config = dict(
    vocab_size=22195,
    init='normal',
    init_std_up=0.0161,
    optimizer='cautious_adamw',
    decay_shape='linear',
)
Each number is 128 + 32 x the weight over the matrix's rms, rounded and kept within 0 to 255. Layers, rows and columns count from 0. Numbers have three digits each.

# layer 8 MLP down (transposed), 1152x576, rms 0.0197, rows 136-199, columns 0-71
127170144138126160018150150123139169136176165120106128122107092072183136111144167134108107092092160102166126055064121117121110148168097088115084053170144101112149120157131077117128109139093117108138089127128038170128
159079144157094109142135125073129109124120168106171126149103146133168129133124148128146116116151132125132155156058122166111183110135156128146161183143077118138164129187126098189129176080089090121104067083111163084128
106166093134132141144128120155119160119130140141129120142120068128135095115172133151127093140070118106123124158093116122179154154105136148061067167108149151107156124156150104159124205095220058145115176111155113133144
111152137101095152142172106131167182113125101076152151130098174100122143142098132140140139133077137173089105133091119158149114130102129151086046192167094129046204176145136130151128100088134138133172081119184114088130
155135162060098138057141106042092138150150086116120152066139106171075136144147195124109128135102104160113091079142079119099135134171157150229126143146129133083174089153111106139169108136163131134173186142084051117146
110086137139169081135085135128152178224126151136168077156128122144117066160128131157127128106178139117133120116117089122169137210069155098103165098091087120078147133192178159041110180148089101113155148195115132098106
133135105164124155126142109111098142157116149154120146115179131101200129136120095165134094190133121069178134149162108110113161110078083168096150098063142099131115162130082107130128084118128140140153100161134121081176
149178082090123116162153174101110118129139193155139100140122140138093158170093118133083124172133108147148135105151184127075168148081144125169101098119157127129117106069110113119153181128120189165104144093111113112096
146114142145126121091128123123083071157156142156126095097130129168138174116133165119124119133102164070138154120156149136119100137090157115205132103203143106176124138102115140211095133099083132120150145146112087172157
124092158096214127069153115123114124102124156158146126106175123102089104112112121141110186128100130139113126136135193127118092125076122097164108077093109119110126148132163093161130184124071150113053160110159200066064
171089130082108134067181162148082140187148129127134104145153149155145127120117217209142147174207166139127132133086070110120120160072135131152126151139149061152118122130108106194156113122107176163087088139084114159125
098087128138113124148131083134158117128112144098143135143149111112116121138128125085153177090155100140114132100180119138132113141171120057101090132145095126141063151157138169149186108111172139132120142133077098114077
017136145148192135073112096124135183186100129079141212094126096124113176134123165072090180133092099169131119104111146152157085134126130157155155134110198130106155057122118142121098128167146084155121126151137135167129
153095131132142102072105098181108115113086093089114094114137174136079067148181225037109134160135138129142114092087048152111145121104095115168139169166122149175120090136122099134074126130094115142120178124184165159135
112067136146039151124122180166059110122152139122116138149166112099134130148119179161059120135126111122123136138119157129089116141176092120156167121135177096137086108162127140091112131105120041147119070111144096149122
107121192093130137145170129120120157157152145047119166107125048032136150097122077153150160102127134168145057156113168119180124128114122108155160118137116120093200099123126121157166090092137106141114137105093102144092
132125138095156185142159114112146142073096218160137162099144166126166159144174150094131119093139103169101126109143108111115076134183122130126102104132130155130096129124056139161083177120178209115162116184168143135108
080113142150153141138105133146155134117157172174150154131168106126106074137049130135146124132123124110125107135163134145123110075122150121172133131116112160123152153115167116144104139101145152103166134118123176157100
167102146178110134128165103132105142098132144107124104227075062103170085137163129137132098119135141094161174255156108125140192116107076123104098178172128144157100150116105114106138130090196093131127116078110114124151
086058138133148114081056062145143085115135072106159118120149128130112137217146120070147183125076123105081102150158174098163056123149159105154104159143121141166150087141134142069108101115089136138157137141151091121120
144149105105089205191194181092119163132090125062195160095111183116127175136139151084095104089106086082166144118144101136070145101115173125068219092143113148157164122167082098070093118125092144146148123106121058102149
098103143168169110172122099131150148139153124097131191149177129096154159137125154119064116134124119142170163108104133187103135153109073166148118169116099134063113110121133119166092157117125140085150164110138126064111
094171133041119122163124086181166123114135163127166146107098160148159144105104118119169101121071107162167113126149114145179123123108106139139108107131085160104143132127149163089168099122090133124133202123073134140102
103085129118071231071132146084102132099183116166095148184131139103185105196100125105141159162125142128087167133084095076164111089092169126103137173086155125119136156134090092078096118128082203117111147118059154102181
112189134081143175096132131150074118140111128115156162167140097167087093116157086168096092110085171118151179159126130091164131138164112103130136136182176094082160141102087142171110140041155107106150108114123104093136
095213166166137161163117150113090128184168144111138152132112126134145094075111142128137164152096156106114130173126125125102133169170215136119126163109134157168085105147053142179189075158154182179178107160179196162138
149159151119149128125110106098114111162149113187105163099143134136140146133138144168145138116133163097133153127113130117090090114160124150139198130169123180161124115147075153099105131119125120121117107150082124148162
167108059066154107085152111146122131149103133155089182098193128086108106093137116144104127095110101184162130147181162169131109137144091125086151143174144132097107183149153102112161151125129147112152111145124132129186
111117135128103170099122141077105098130138110140158145076113135105112148151114180112114126155119142079179178097156096181094157131123079074149189086081133070138126145090148132123144078116126080143092104062123096113101
085097138133123164141111173133122093099115151106138078125077056121219132155193102132131147105181167120116092129100123103115153128117144190097042131156170157094126126128087124155100133095145143115099109071117118134064
135096124150146063117157131130208122094080079156116151151116183124167153131133191149070176164149143147084127154094121137119165116105169108064125155151157162127065207102141097115116143136144120101154125143107188083124
211105124090175079067106178216165134134120050126109101166087158094074169127121125131077135113116132136131140081135082162118125103154142100129123113108124087122150175129116117077124134161098145170132176131131084117117
138170137073058181094158176140090125169132124153134168089110139154101147208147162110166139060120139111114142156124126073148157161114043111172105095073142144166148099167169166136188133116190095138052163160116064113114
101158119168141193095081110103118156111168186096099134126092061104123171190103161146121115097133116137115181133082135097166212127086093168129094163102087115159139093178123103139145146103077104147129091142152096140106
138087179155114157119138140127120122063145116131142133127098139162131147153127122135150093139151104086138156116128090123128164147192146193087119139096107084070131145151116144104139124128103137059095117139127133160071
159105123139130162044165089137097079160155117090162159143183094087114086124116101098106066124133057173149068112141092108167125129090087129167119149114113113136137120158109088137073162115135119144140166162159140113114
152162143159126164143136123146096104140105153066157155090124151129070134151135094143105101118134070118114144147139060138123137133091172130208132156094113132080130161129063129126096169141141079139103136171176139154149
126119192099168126143134125118088142101080095094146101082104120126157185152179139105110187101148169139129159142150091033161148157173131102067172088131126068072120092159139082129153145122075036120134124113151069178106
087189141119107074119115143083169085122113125148128162130138144150128131107127105097099093110140119127077081096110140122145129177110177100107134081111099088117141145133159113127159093177096084123100147137140115091080
169130119157203158127139140071108127076118135167082119128141150098104159127078116131105186116139140182140137160106159141176152109179090174107164155109118120081147123100124164127117136171073153092095135123108162172126
109126176139109140132091121077155159088117160121116078127117147111182117148111161140154096116148091129155177101103121163132132125141115054123135156113137131088132142139137061087118095135125108130128089146148067134204
085161127081161209111139138090202079141102168141116138162126152138084123117148145100172126158166158161110149134123091136176130144115141181100168120051148051098125178057118084150142175092098137088161075102193206132098
074117125168069104117107162193088077169108151180114143145067072087133094130158092161077131112071174159125077125076112084132172115154110179043225116160084180142156106115141092123095103116171154137182154147103131139110
109162121113173127096105099137094133122119163135150136177093144173087135111110078119142114180174066088130125141129108118083173149123092187159126145104116115141125116105127106175135171116147168067098123106146139076137
089136125107108076173133115170126162120098133156154112133169048118086124155141116116166144161148177099115170147114119109152125150116113145204110105171130147166128108147118150168133141116066133140124076120124172156099
171132154155055097141159139148156139081111050136104140102085133144165103132115105137207151140126128092062111137105102190125151109079136107126129107179139180140147075120106097166140123105160134149149185112120114107106
160140205149143114090078152153122074141103110187199158071052147158081108130108168162126135137117111128100124123119158159165126156081136118072126150140153131128152116094147113113107143186079078131108111075122183054146
141162177146128136129139142131158150126086091132059088151097124118134076131116124160137110099096106121088147050140171102122143107096147180108130142061070138159130134127137116121150091159127175145106124163097092141134
136083117133104067125100139113135108158169136118143163141192021174138129171111174124079149158174129176112149164105104068084156078093137144136143111083073130154130107071119136255084206079162060073116183132133084144130
182158120099133112141089120060144130131111105128145110118113078107134126105133164108181133056092074112131151161115114105116095150077103175080137104168169107128146066104105096176159103083163089099106108150099158127114
155104084140149134145134107133180065158122135156152165141126092156155121120156172127110081145133097134096092094164156064134145153088133102116099163134127157139132114092051119204102145090129132182120111113089153139167
119108193182111091133126099124103092130140107121119069079154138163088129152111166165182123150162181140144129142126159133128130119138122153167199114152091161109106134182120129176171092132113154094157110084165106114132
117066137147143139078138149086129162077128148131135155125092210085177116166140106052135072085156155160154074117127153099085201165138086148066166137156113150142078111123213142132126117093150161150117159125121099106127
114178138114112135161140117123115152093127149136119114124204091125133183104117118111149128129115154088151157171117155121132106188109109131171120177122154137081136168122148143132123133116164166118141112124180188099133
191157097150083154137134140120127190143092110074135134118116124130114108165161173168112148147086068096116166166125092132148117068108157126092091135109063147148110111108038217126133076106137135101121128141134128138104
144140110057083158123094089156129108164095124104089140175089142079110160141125159164139143162137160130129154110143145176075102097164100075151086139090119121114117075096060110163183059164140134132103071152124112111164
091162051136169128089106109131150138047098155122099160152081078083051148191125096103161114159179121142123153123126091109172138159132092116176153108142069077167140120121154086135180191200143103092158142119128096063096
105156115070109129102161122198130089125108109122100114073114126106083125093111113162147063107100113092161187160129106204172113126200145198164124167101135143134128155144150083097175162177124153163166146141199185147184
156116105175161155168169148121122120158105121152127126193143133120147061071135090140115132201107146187115134077149078115127142132123139136090174117062051153113123109084120138219131083141112125154072100158159109142124
170157154137119112103170158098079129118105072128105186057163178134110133155129118136133122157148140083087127097101140059134147063203143174136096163124101099079059157098149086126105164101134198151136140166158165126164
141072104104086106135111077118130142086168184072120146175084081174146167136157085127106142143142175179130121174118166128091138134119122174087182149094132143139152116074080135112136038112128136107172105125160157177180
095147148114111099180069126142158104117122091105182101179146118121147120148130092178115162101122128163131124117105077120182128086194164141067077079094070145159145152066145091104124186154126131081119190157116088134113
144159151104124178100152137076111121153141172125122098103143136115091116116108110149077124133153060123131148130086095102123082105104143178136114142166124126153102099087116132173100142075135151092163138103084140102121
133121097112079118147133179170144114163108096122152138100051140157128090164117062122088131131081120141137106084139101162122112125111149129122079100137100115205127199106092133151163127195101125091189043148122108108117
# layer 8 MLP gate, 1152x576, rms 0.024, rows 137-200, columns 0-71
130114198134143127128110127126120120132123148134172150060142133126120148159102107143169090112123188082100065154082153161147075112081191119159078143129110127141158095103154119041095127100101107110107123122154113093161
156207175139072142119113080136097108109143121112147082114151094054170170123166112148152109193092157116125158214117158162068102199169127205115165134107086190143073117085096160144089140117165123121139060127147123127179
161152147103131116143149155113140097158173104161150131073120159142114121119133176124066164132167142164090097149136174171078165157141154109182134198050130164131138102131170173173105126148154183141133134147189053126166
141146127159173125159069134141155140064140067099185131159138115045121156076117162085117116144067138191091140131163122152096165099084108150119120100040207155127073162159126100106107110121171086103156155116162129100085
087140125032129202155129153091141168112127122074130111150138094116077122131141106194109131137112159123174143109117157131063154095157148089133141135138152109098100151104107089180099125100049136139107083166190136070111
171202148103174132117129161142110121137126087203107152124180062110163140110133164135144136117150151131076128152093085110126175176176093114108104106090108124120103084145103127105132137153102140222115124171160127114084
145177184077213121130146074105116078082089132092135038113125102083110107109094186144136129109101154169159094132058147122088150131135101166144104068146116157098140116133119175127164126093112122115141120077073123140077
134175110101132201156069150102183108083101105134128130095127123063111091123169157171105156106113116106209070102158181192115118114166102163087142175086102125161215125142111100078141147128149086171161102172159159102140
129122126153079120099128136078144136116080116102093222142101094125091100096118154152060034144069052149147129159152172124109135152129133112102151168092143158174179152121130126126147142150124138116116187141082134057132
034119175142191185094189131105149100157118101096166164130138123153101119171064123189128092149201166100159090103126136140080025112137099204092098133156134127122117166075108108110110180111100115145043131141119150128175
094156139116105169102156161157115163136101136097175210105134151121064087125133126186093030185153111133108095171089131101116152137116155142161182125107106110155135139181149136110102203132138122090122154153116127069096
101138056124138119144126085105089138099115096201130115109166088126125068164120131137167136114138135071159134120103080140198099114079129110095118137177090102096124156127133130084074112073128083175135131137187131090165
177115139107142145103148109099125107103162093087103131167100166137162122150145177141155193181115113161121065131135113073134154141143159039168110117123133132105143106113132117185170101072080080082133153115173176130132
194139117133116154136072115111110121110143094101124117115112075086135158162172093068072152136168083160120085139128121057121111084117140123131152133093143114092062167122158124108063136143135117177093159114157133113190
147170138139141155193089127159045146172163149141079145084131082122129148181211193102174156118137103143188132068095080129144097169139120109180117162173148147192083178170122163088124095147115197062147157116184099079160
088154148087124138131156177102107129115103140163152116143160141137168097122114134136085143119166135131159092168109151140126142120092089112131175104143100123146123057124137125155089162116114159100175093136119087140166
082128121125128069091168124155111076147103126127055123175152158134172096125099133137122116087126163129154130087122120138108122092200138139104178177063076134112128103114149107056153142120135166149125133113129131123141
107062111115158121151177130113113159080138094207107133116138098145137180131139145113101127126148228081154131105125167165127145142195163136139165097111140133112153112152194071116109111108202059142173136136135165082094
137125117105087137153099109116091148174111079144110110112115156129059122109134071114100092156129060136080150122156069116136122166143141096140130140138151136169134144144097117095131158130112133110164137107094152143108
163140108129104114145123084137154163119106089187138137134109087152157115115111102127178094166125124091112119118126145090139093064063095125130126096092170103155133102149122167189081130159158149126158119178096186136094
127158126135164114185142112111138098163175127104104140133128148079084118113200103131131144126147141154084108139101153126043118191151160110143137121137108139132183125153123107141110154043159128082146186110202176125141
074103126067086172122104125132107151138167152084137098107198095132140157124093203068122146050100167149123097113094068116096139111151170127162141073104117142116145126116139135124133090085136122121153096116191074127125
139189076205127105151141206099204136139166074074136142126149153194134134115163160077154124192154143105174164179156181127166060136110104149174164096090094140111105063117135101176137106204149145116153148088125124173118
158130122086121109167112136151198093068136103068157134085127089109105075188097119115125180139075086156080115141130145084117155098120166172146118115157149122090105081126192103099174121192108155134147155103073108096165
141139111134133146156157114157135141061069130099121190194175110091163148095128125167085145107079164077087093184170133064105142069111130170093168168134153137131148109148136141099115156146130166118161126136112086065154
142142083149129132129159079162145198135110119067113175173122101144148063221177121171124066158128123182121169174167162115181146122113131146152079161065115136154092128113116192138122119135079121125123203145165172086123
116101179167180191153141102095137172171177143088131137143125170120137096122089164130143162089135138167165130149143139147123090155150102060146138119106132146123131139143143156112152147122097155130125133095128141144097
167157149133142059109081145156123110133149135162140149105173124105161167136125075176233101146147104132128144053111116149139058142129150098095141112067142121082100074072152142087142121158145140094101079173083100135129
136164110151158087141118156106158111070174116108098152154138106097165123135143097180154130193128097109153161090146175134089111130090174063158112125152102185128148112084091115087087096103124114122135140104104130092100
118111101150163153133107101169157116169065142182121096116122161143099152180144086106188076208149156111090152115097127163144167167106113093086127125161105117125138102153125172112137106157134143120102143124171132121123
153086081122165122098146147157125149122104162183095158144175087130141139115107147105124067117165121170111155081155150033105153165090165184178145082113136205137127131136135147145141122148178146185170146126135167134051
182140096069189155136126106118140121149151138124139112179103094129102125119108092111099140083148068112219169108129104146131118201126203123170136185090132135092144025108081159131090161179116189130117130130111135123124
182169138089154161183119144125143166159132169096151087115131094051162144119124120071130144169102189083116096099120097161111110122135109125134119085174199113070142076045157172148061175139154146059162111147068210127147
170139153171144113173146097076114134070130062139125151130166121084156135143137148103178114143079151134082119131174100112126154142074176130099142165166110187124138171162127112143148139126123181115180189112130112138099
152101110097146215100151088126166071131124124125065080103063107153131073158156114199106187142092088130131134106100165090157193188081140155175122168174071183157137100194111135181125125104099059125155118142139140085144
140120089152112134114161116154089124137128123140149120148127179160145164127133141107162151098189143071113125130143086085102045182172143123147126180156110155178111085062143053132115160076080143141126129088125102157164
137142138088156201123143100088077168081137159120092094173238170086125121107143158117122168162124155123092136046111134192123052147156161106182121196136097149153101138047135153127110153111150102144127135144093158125159
127122064199122093122135062128097120082160161116156161137109159087107116125094177108179132120083117150122130201199146091116098105089111127120142106128139173143124055113215140123097149100161129105125126122121162179111
119054116163086150113124101117180113095071131101145145141114120146130158153120139172098067158076125130109122116137152089153130112120106168110146122123143133081111127155108162077132115147142107142177151162175123119164
129154162104083119175178125075137181093158132092146113120130165133140136045119118165097093156158100082107108102100092114132180175128128182123119089085118140075108125144133071097088125076186121111115147117120155135125
106122127166110097175125109130172156158093110135133121107129108107140184176106146154114109082157165137175098103137085130124150137116206168143136160131149216130153133118128187140191157139123093122083118156172080134134
111100181089127128127124105116121154114149109166068149116090080125152146171133162131123134163135156118158177104089163140127126197126125120138164134159115112149148137142172064122104101167065133145138143085118114125091
156200158131136108136099132040140131145115105156164097063166117146154097139122095172144155114109120154125086146139099120101096088125133099144195093114141116157109133094078118099107089087132129146138125101116127111079
126040133119156182174141082109098191101160114141113122130175108163112127074100115119074137212130157148159139185132154123119136084050162126143137135197046129176095074099185153140127120141054084136098123151114076072129
124097215171148140119138136139184099117140137203087108112136152072109082108161119151157133077116115182181119159120156058149132148141112130171170100084164111084111106101111133095103125103145141130184155172151124127119
094093095115126165097099150074032118143141140092128103104165140136113109168179117110149074137123156115134140132102124105165111147109068183153109176096121116122179151074138085156130101148073156086166103108121106090116
108096138142168160127193148098084130139137103083092110151123148084118093170143071090124080128069156160103142121128128141151109080069051115127143115193143132126179081140135078154148168091150135195107090149105127126191
096139115187182098109125155166129132142185114135137082135117135120147143083144133128147105154170143203057097089070152136186107105112156108169089067145093161120085118117091132117169032089116089111142168141201101148043
117167114137111071030114133138117139169176143000190155160144155141153116142091155052179070072103088101092068143151157101096146091110124140182141097100097105153139164117114110104070155142135154132152075127170138105152
113092100150105127110128162147147104096088122138137108124102141200081158128147107134177149195117073153129184128159110174164129095117119143105087143083145112153107106139095132139120155162077180068162118177081080137130
169128216099221133162123096159149108127166148135090094122147109122139133137135111102063112147121106139140137114096167123111179089088178140149121125177122214077071116099125149126138109097130156134188137095132168161130
154132190112136114124174153068124122137125088156163119112172159101128126143096154123147068120084133055107088085089102101093138141161100207129046166111087185095179100106174101089099139098159170113217082128160183090055
183103093098186166042173079154174156133136122169125148115130121094177129140089123039147130130170124083163147155079121133185130124115168127190146145171121142151168178151146121082163080113090198117120130184100145174166
115127131162128056127143147174079157167141093138128138072129133124032200117129138149155132156130140095124102209131088122121142110130149094089148054134126167152119161150083087133094110149084109119143138185133131120097
140087113131115247144151115140195131133113122147077098161170142115118125158095115084185126067126103093135152116128127151121101113100161080128156122118115163130120119090121128147142156155075156159059115150125117146149
101176122188101100087154135148125147209121109153127201123094103136140141129161105131120153133095158143165120128167164126080127154141125128185145111219057130127147184145143100120119128145129141126102131121094139076129
199166126158179115072137178147136164134140117127164168118152118121147158123186072097092144092187103103157132144113151082182126126139121088114110108119148080145146118120153161131105039151106057110139155121112155118070
202162120130139104125150090085169130154129059104104075117131178133177086072180125068094149139094138162148116131157147124073129069128119136168165154104145148118178095089170137156184103195171091130114119115180177169127
106097131197181118057073088064168197120153142145103150100145065155133092160146091192122203064123151116181146136139107136146078143112169085134081171125191142099136165118192112053131138078152121157101152151188193117135
123100109122121162108157117110142144119146117124101173137091170087173102142124094140109084134120139096085105137090121112128041124148122159141120212148080174123181123113104114128131147127104125099104089098176080135115
120146102139153164151018121107203122149144095110139109197115124142096174185121161094061123115133114140146127120099108136129119128102118133155145098133135128082146127153144102125138152108094190113055118159142153105166
150186087109111212118187100135211134145119117109187122145172162107080094140161081146200148145139121145090161124145089132111125153161120072118223172086152128110160111102125081129110175126126106104195080161101124134113
186143170088169152131148152094035160145068104075085117105168145142071108159118117172109117004150122155076115133142049171131151090134063116162138105158124120079114120129161096084162059094104118130087148099133165103189
057106113131175119141086157101128145169135122140084094112109134098184185163208141115131157108153139157088130078112130118126152149134100215135137146136142120102119144112110111146168169102155108119116136107106100132147
# layer 8 MLP up, 1152x576, rms 0.0236, rows 137-200, columns 0-71
106163142107089176114182178107124145073118153191120117129191085114126155107128157157074194095163158100153126136097160072223142125093107161116110192095093134129125133118103097135098168106136122135114090141181163086118
123131134166158082108174155131130109169120115129135157135129091150186122093158115116147136126066114114102175140139103099094137146128208109119129091098119082147122105175071092119113169123121135151149105145142141152137
169139094160094151123131137150125108156193154132137142166129120157137158099176107178152130144169121226141132147159090109106138149098100117156123153102114108098126140135143149115102144034118109136131104125128162100108
143105111180119098113158128120166103188167091116136152094153135160173179170144103208079100136077083122164187125154122132152117124118115175162104108107181216158108125126102113125126171130125087106155111157181126139074
149109114126049151094081126198147108105095142117167123125137113128099148099100083133173085166177112125127092156153076138091106176129090091145091161095126168120087113109045163118053126028075103142117094083133160123108
170155123130128100156090133138132120100086199196057233074086094167191178149114109094159125105131077128128182164086162116130118147090100168114132156085053105088120162144111118128117112123082150145097154153129161101076
125150111110182122149139053132142129133169120106126157123056165155124160155110126154067098142102133158149144082073160098095128144159115160129131115110126146163123191119089131137178177157088127175104183169104099138143
214088077114156120131143131119153094117140104133145082112101163139158155086150146149091103114147095066083123129119127183146149161177138121147099102117089189118107152143141196143084146137141111055178143138155137140115
154063152153134113129103102135123066184188135143130131119153097150082168130141165117135174161118124136146138076205090145083093118153103223131114170160127114152165152210178135116115049088177177117156143130156045138107
146086177179061110143121096112104159071154144124135101096152132167103174139142124164138149139161145064147172154067148104094138122137153141109194066128099090122176130153148148142080170131135116146141138089156160130207
135146149166150045155159162110116146084187166176136155121150213123127143094095156073107131122167135179127140099104073180126092086108101123102156162089100125168099092141093120117150137127163133121117178099167129122140
103126141094069146161126117122163078191127104149150096118104149129100137113168158141125152170124084172122114142189157131115147150156143077178104155137105104147108183115141156151158126089112135133180176112149109163128
120104115140207160114158132125153131069157091148118173123163117101131142140081148154089124117149156161125132092097149173149149127121101107103129175153156117098090133168098070130093141125080148132123137106187182136152
105159150061171109139132094082156089107146182135092102165131149057113148134135126148129167095125111145167131072129102166119174092153085159076080104105131133125140195158115099146142111179112144052146106114121097130155
157165083191166149135138137164159159143113133108129140115093173158185095104109169080140071100147081135115101065132165053112155170096114104194135193120083144150161116109121126159102165141180159141166132157121136154174
147109075118162165186092093120152183130127129105109098070117154134081151138149167126114146147191151154106131089089110108113149112125176142089119107155115148129158102091095167117113149140147120121061164119161099116150
136188132117162135143114204110131123206146131123135123166218146191164152162137111172085183130111101152105091108193168102119086128185118166127035136114125119167249160146090129112113131151093146126118125131152210083079
153082146190123161107075095132153146140109210159149180147135094158155098163092114172165141079122036120143122133179143122146130114146150142114075092076114163089153123129134145132164157127135136083110104076121155134154
138114123138096070108096164127085178126092161166159112150147136052099131105114099180084093131173098069141180158155099102165065182101133119162107132133109112099107147108049128111095153125149208132217130074109121058156
129076130094157135120124177120091085066123115100155151135134077129126078162077134137150080136118109183130003142093166156089135111148148137102141125137130179089116119160197112128136170074149136169194106084131113095188
145136138068106116128128150118110155118093123116108178041156173167178130139135178093138136124068118120135125145127135130108211117166138084118181132131110109135114087131135205130163144198114143110119134144168116174154
112133171114122105091115141137107107113132223160170180108112130066152157121151159123156242097130131120114180087078114158146153065127158108158109118103138071129129121120127125121139053142137179109166135130146121101152
115165089154154140169133066120181123139132113143112124116141128169106126104099138157149128082169139186161155051133028171120152086140163104141159160177170096090139129203123137105158180116152104131135139174126126137054
174159122128187184134162138096113120082136129153189169143120133151097176113121132149149099179145142144169135157089129127155133076126129074155133141102100130087171152077085145196111138098053148097102154120115151149135
125175095165161136143131094128138089121098117148153152111087137094117126105128109137182086141101110134169177100158137134152098157202098119112138156106154123126168065102116164061154129115101139130122112134055165148088
150131084120086109203103183117123092118082148113165070100132118096169111181120103103093137164156156103086073090127119051126131090153149138139148101119116084181116172194162158164142136095164095190111138093212165076100
159130142047114127115127133146198122131085077078078094174118166152182103089133117088119128163088128138099073118119094086086178042126099151144116089093126111091068109184157145131170174137127125165143102085108110063100
185168124133087152124172131174114114092139174118133152087110197065126075116128067108105113088102159130130136099125131092127124116099079086105130130159162144146057079061145112153097124177121113169169140156131081143156
132130106121149131161120077124165146151080120148151112144156161093094122121058149154136239128092117070124142147061134120088158134113120035187080139118135138180149155134113086066152122156094087139138100141180132130126
114118160142116156135174139116123115160118063077198072141105129154149114122122148084180149150120139151082149057095143151170139118143160153146141124139051116130165134071136105079108103124142082124160115113142147127153
157143119110079089078246137112107111115135129132113147112126091114108113126122144234107110132146141153145111145111144116163105088139128064134106177164115156106174122119095086069161145100164170139178171073075102103088
185122117145159152128056085152123143142103120055131083154122147121134192144176121113187085147102143136137132108133171157123163140143110202125041126089098161109064118141161148076178177140142069123096066061110132162070
104100168169027142137157184085147112156127110052019140129183093131139087146098171134087153130094090139130152160180155126095105150121125115165134093095141148164134139126120144075116132089115136181070146143144091114116
120085138142141126120187125070073116094108065119137163157135111074157168112172137179190056111152133115163080143111183122124083106134141084149138119084173095102104098064155123107081122111157099085083104146127118117180
114117122143126170108147171079076123123117119079154102111143122071135123163072141168136142127135165140149059191080126163145152130118136090077070076086140144148127216130190155090173142113104076089138165155134098142095
100187110190118048131140154090192129102116161124147088119178083165178074058072117171095173092124130148152132134103055147115130117138115139073108098115063059086153103149110072072126123090145148157108102102152176110193
110127091151175134172109117147150134149140105125071111128080136130161137185124192159093132111120151132124150139065127178150143093181145109104141133161153108115108149140139100107131120135124113109065087163176217133129
117086141106087130171195080105088178171165145121123074132113177110126141132084125155171168125067127157118131148164145131087160129130127129110087124096163161082108117097100104128133164101146163084169144148132186200149
121159107129131141168133103149157153161182148104158148108070085111125121113122074106084127100111135185167127137145123125152174173105088079110136130126084179134145112103129126172130111164133099159178132131106138126080
120176130191094158220118134140092164065091100134119102050139113094098127141112140156136063116127092101138148180115116118186129131080066138100154086152126119158113122179081113134145144156176137125118117104135110117121
133121135105157225135092160138099215126140187126141105136117123119106109114148119119127108195097141085134224111172130127158131101136118054140142179113143161127099159077164110121094142159141116067116133059065158156151
134143198121144168151086165131101056144124119137123143111100118145178162155144143123118127086142106110047137135072067116150102102109054074095096100159140119122149156162130153107154141116098155160144105152156212131099
143113084139151111160143107173129155104123121141102147140084131124114140132177110107150129158097103126091112099135072173054088091183124134133129199138088156129121130114119138168144112113129050167143130115114107127102
178111200140151088112084122067140131142211174163170094151145110121128115124069135151084162121182130132084150109126153122141140123099134123132123112153093111143113147114139123121118105160141180081130151137136118157157
186156137098152108083129085128157156132066137121158130098148131077113117183110057103108122120116164163103146127160153167111128149174184141129030151106171165120144145076107109114163063138151108089133117115129105118128
140135192129172129073157144033182135103126152115177138099165135077180088130170100119113160079090146106088108151164147194180122176129100148156088180091115067121090125132121160110155112101038119195122147106120126117148
174126097174126197145063113112074100227142122126095129177086100124070092099138056151113107182110133116123142129141133122158181120121126114152179164095086157201216127136137113184133144116160135115162127101062072099146
109118096158067140097176138150145136121161102130134173092250115105122122128122162131106118164133149095116096104105148149050175097115168155155107171113165109146116057129164167145135124039118099139133101146128167180109
220146126114165133170101115157134106137113102124104066112137106112160110094185142157171190073145132143150092125187145114172174142136133156155135130156140116125098129145148071095094112106088122140094101067176144138107
116148117132128177095124147126142120128119132086103127106126159110162156127129097147184090145118122140165179141093076135109092133111196181158140100141108121114076148142126125144163139157095128152149104142166103152068
131170129118156094124111118136116115169128126149118121137096137137124111150164148139064090059167139134149122131094099065146072143140037145101170107151066131161154091122121128140208147150113125131105119123177138114147
079146146105114108174225151155096089146160090116133123117109127118147106126068166192136134179112089129133114134171149104112170094113178162116151122134069184086131119152152164142117089080150084156110078098093134093130
053091083124150181087133163168161136102179157149123146155202132117139087145161105104107173143147134134092109193153113107160099054098201136113166177088114092099192159106118118206118145123185137150129148139158157158144
150136109128160121090110145117125097089103137138107104091099083172117107119142095131140112209159108085063090070135198054113074179093089112161127130102115105152112169160136110097127195121077120112143095123141129109107
130153206126173107133100122140159127186123103144152116154167122147098100158132186152075122184153168151145111117121036142061122126076127100171107102165136137154143163134104150096155132095117154107142155115120234081089
097175120140139142164168125147139113173109105096167087140124101192140146149071111145161131098088068152120110109123104110129142160062162147153153100188073110082106137173171107071066061156140173149055129094169151048202
136132192157145135092121157167096099139178165190078087140137103137126121134069120162142100124177118035153156097109125057128127196147116136117146110179081150143139086135075182081112153138132094123146112179079153146153
126117159118126116104091129112085138091134122103140174118137091122094112100114194105103142162142119076106119116148170126091130106161086162128112114109125104127137161105093075174106083151078120089160060151120160087132
171109137121147091126128182143201139098146149158178117090158133110111186200147068132197170127147120124116111116083097127100121090083189169139105127143168116131126114086146128142179137099128136144115160147189138142082
103146166087096099159124108111097145108163140092146170123102117190125148108138086092144077083134133125171164115216121118099124129153101113175144109152144155117109158135107167100072111135154096188160189149096142154115
101147195066127113155135117065139124133159104090148128060099154110170138081139125130168135104104122119168147072104106168135120128114153107102089112072106140121118108135141167131152080100120144134127093094206141135140
126143129064058114187164159094145105170164108140093145152155129158179154120137092122111039149134133136119155076090173141129136186137155117110117078185074110117186138096158054150139110089165149123159147176129065136129
069124136160113107084174167113088160120130148154125125133112119104133088134175097189120153103138103216211096151155176117163152129090151129115143159121121172124109193113111137157134072158146150163149161078106149146159
120164079140124120140076082140095148129138133116084109153135143148139095192173085102121145121078150155142132145162086127168106069127162159118209133102153156186122139107142141091127125132160078166143149150056128173149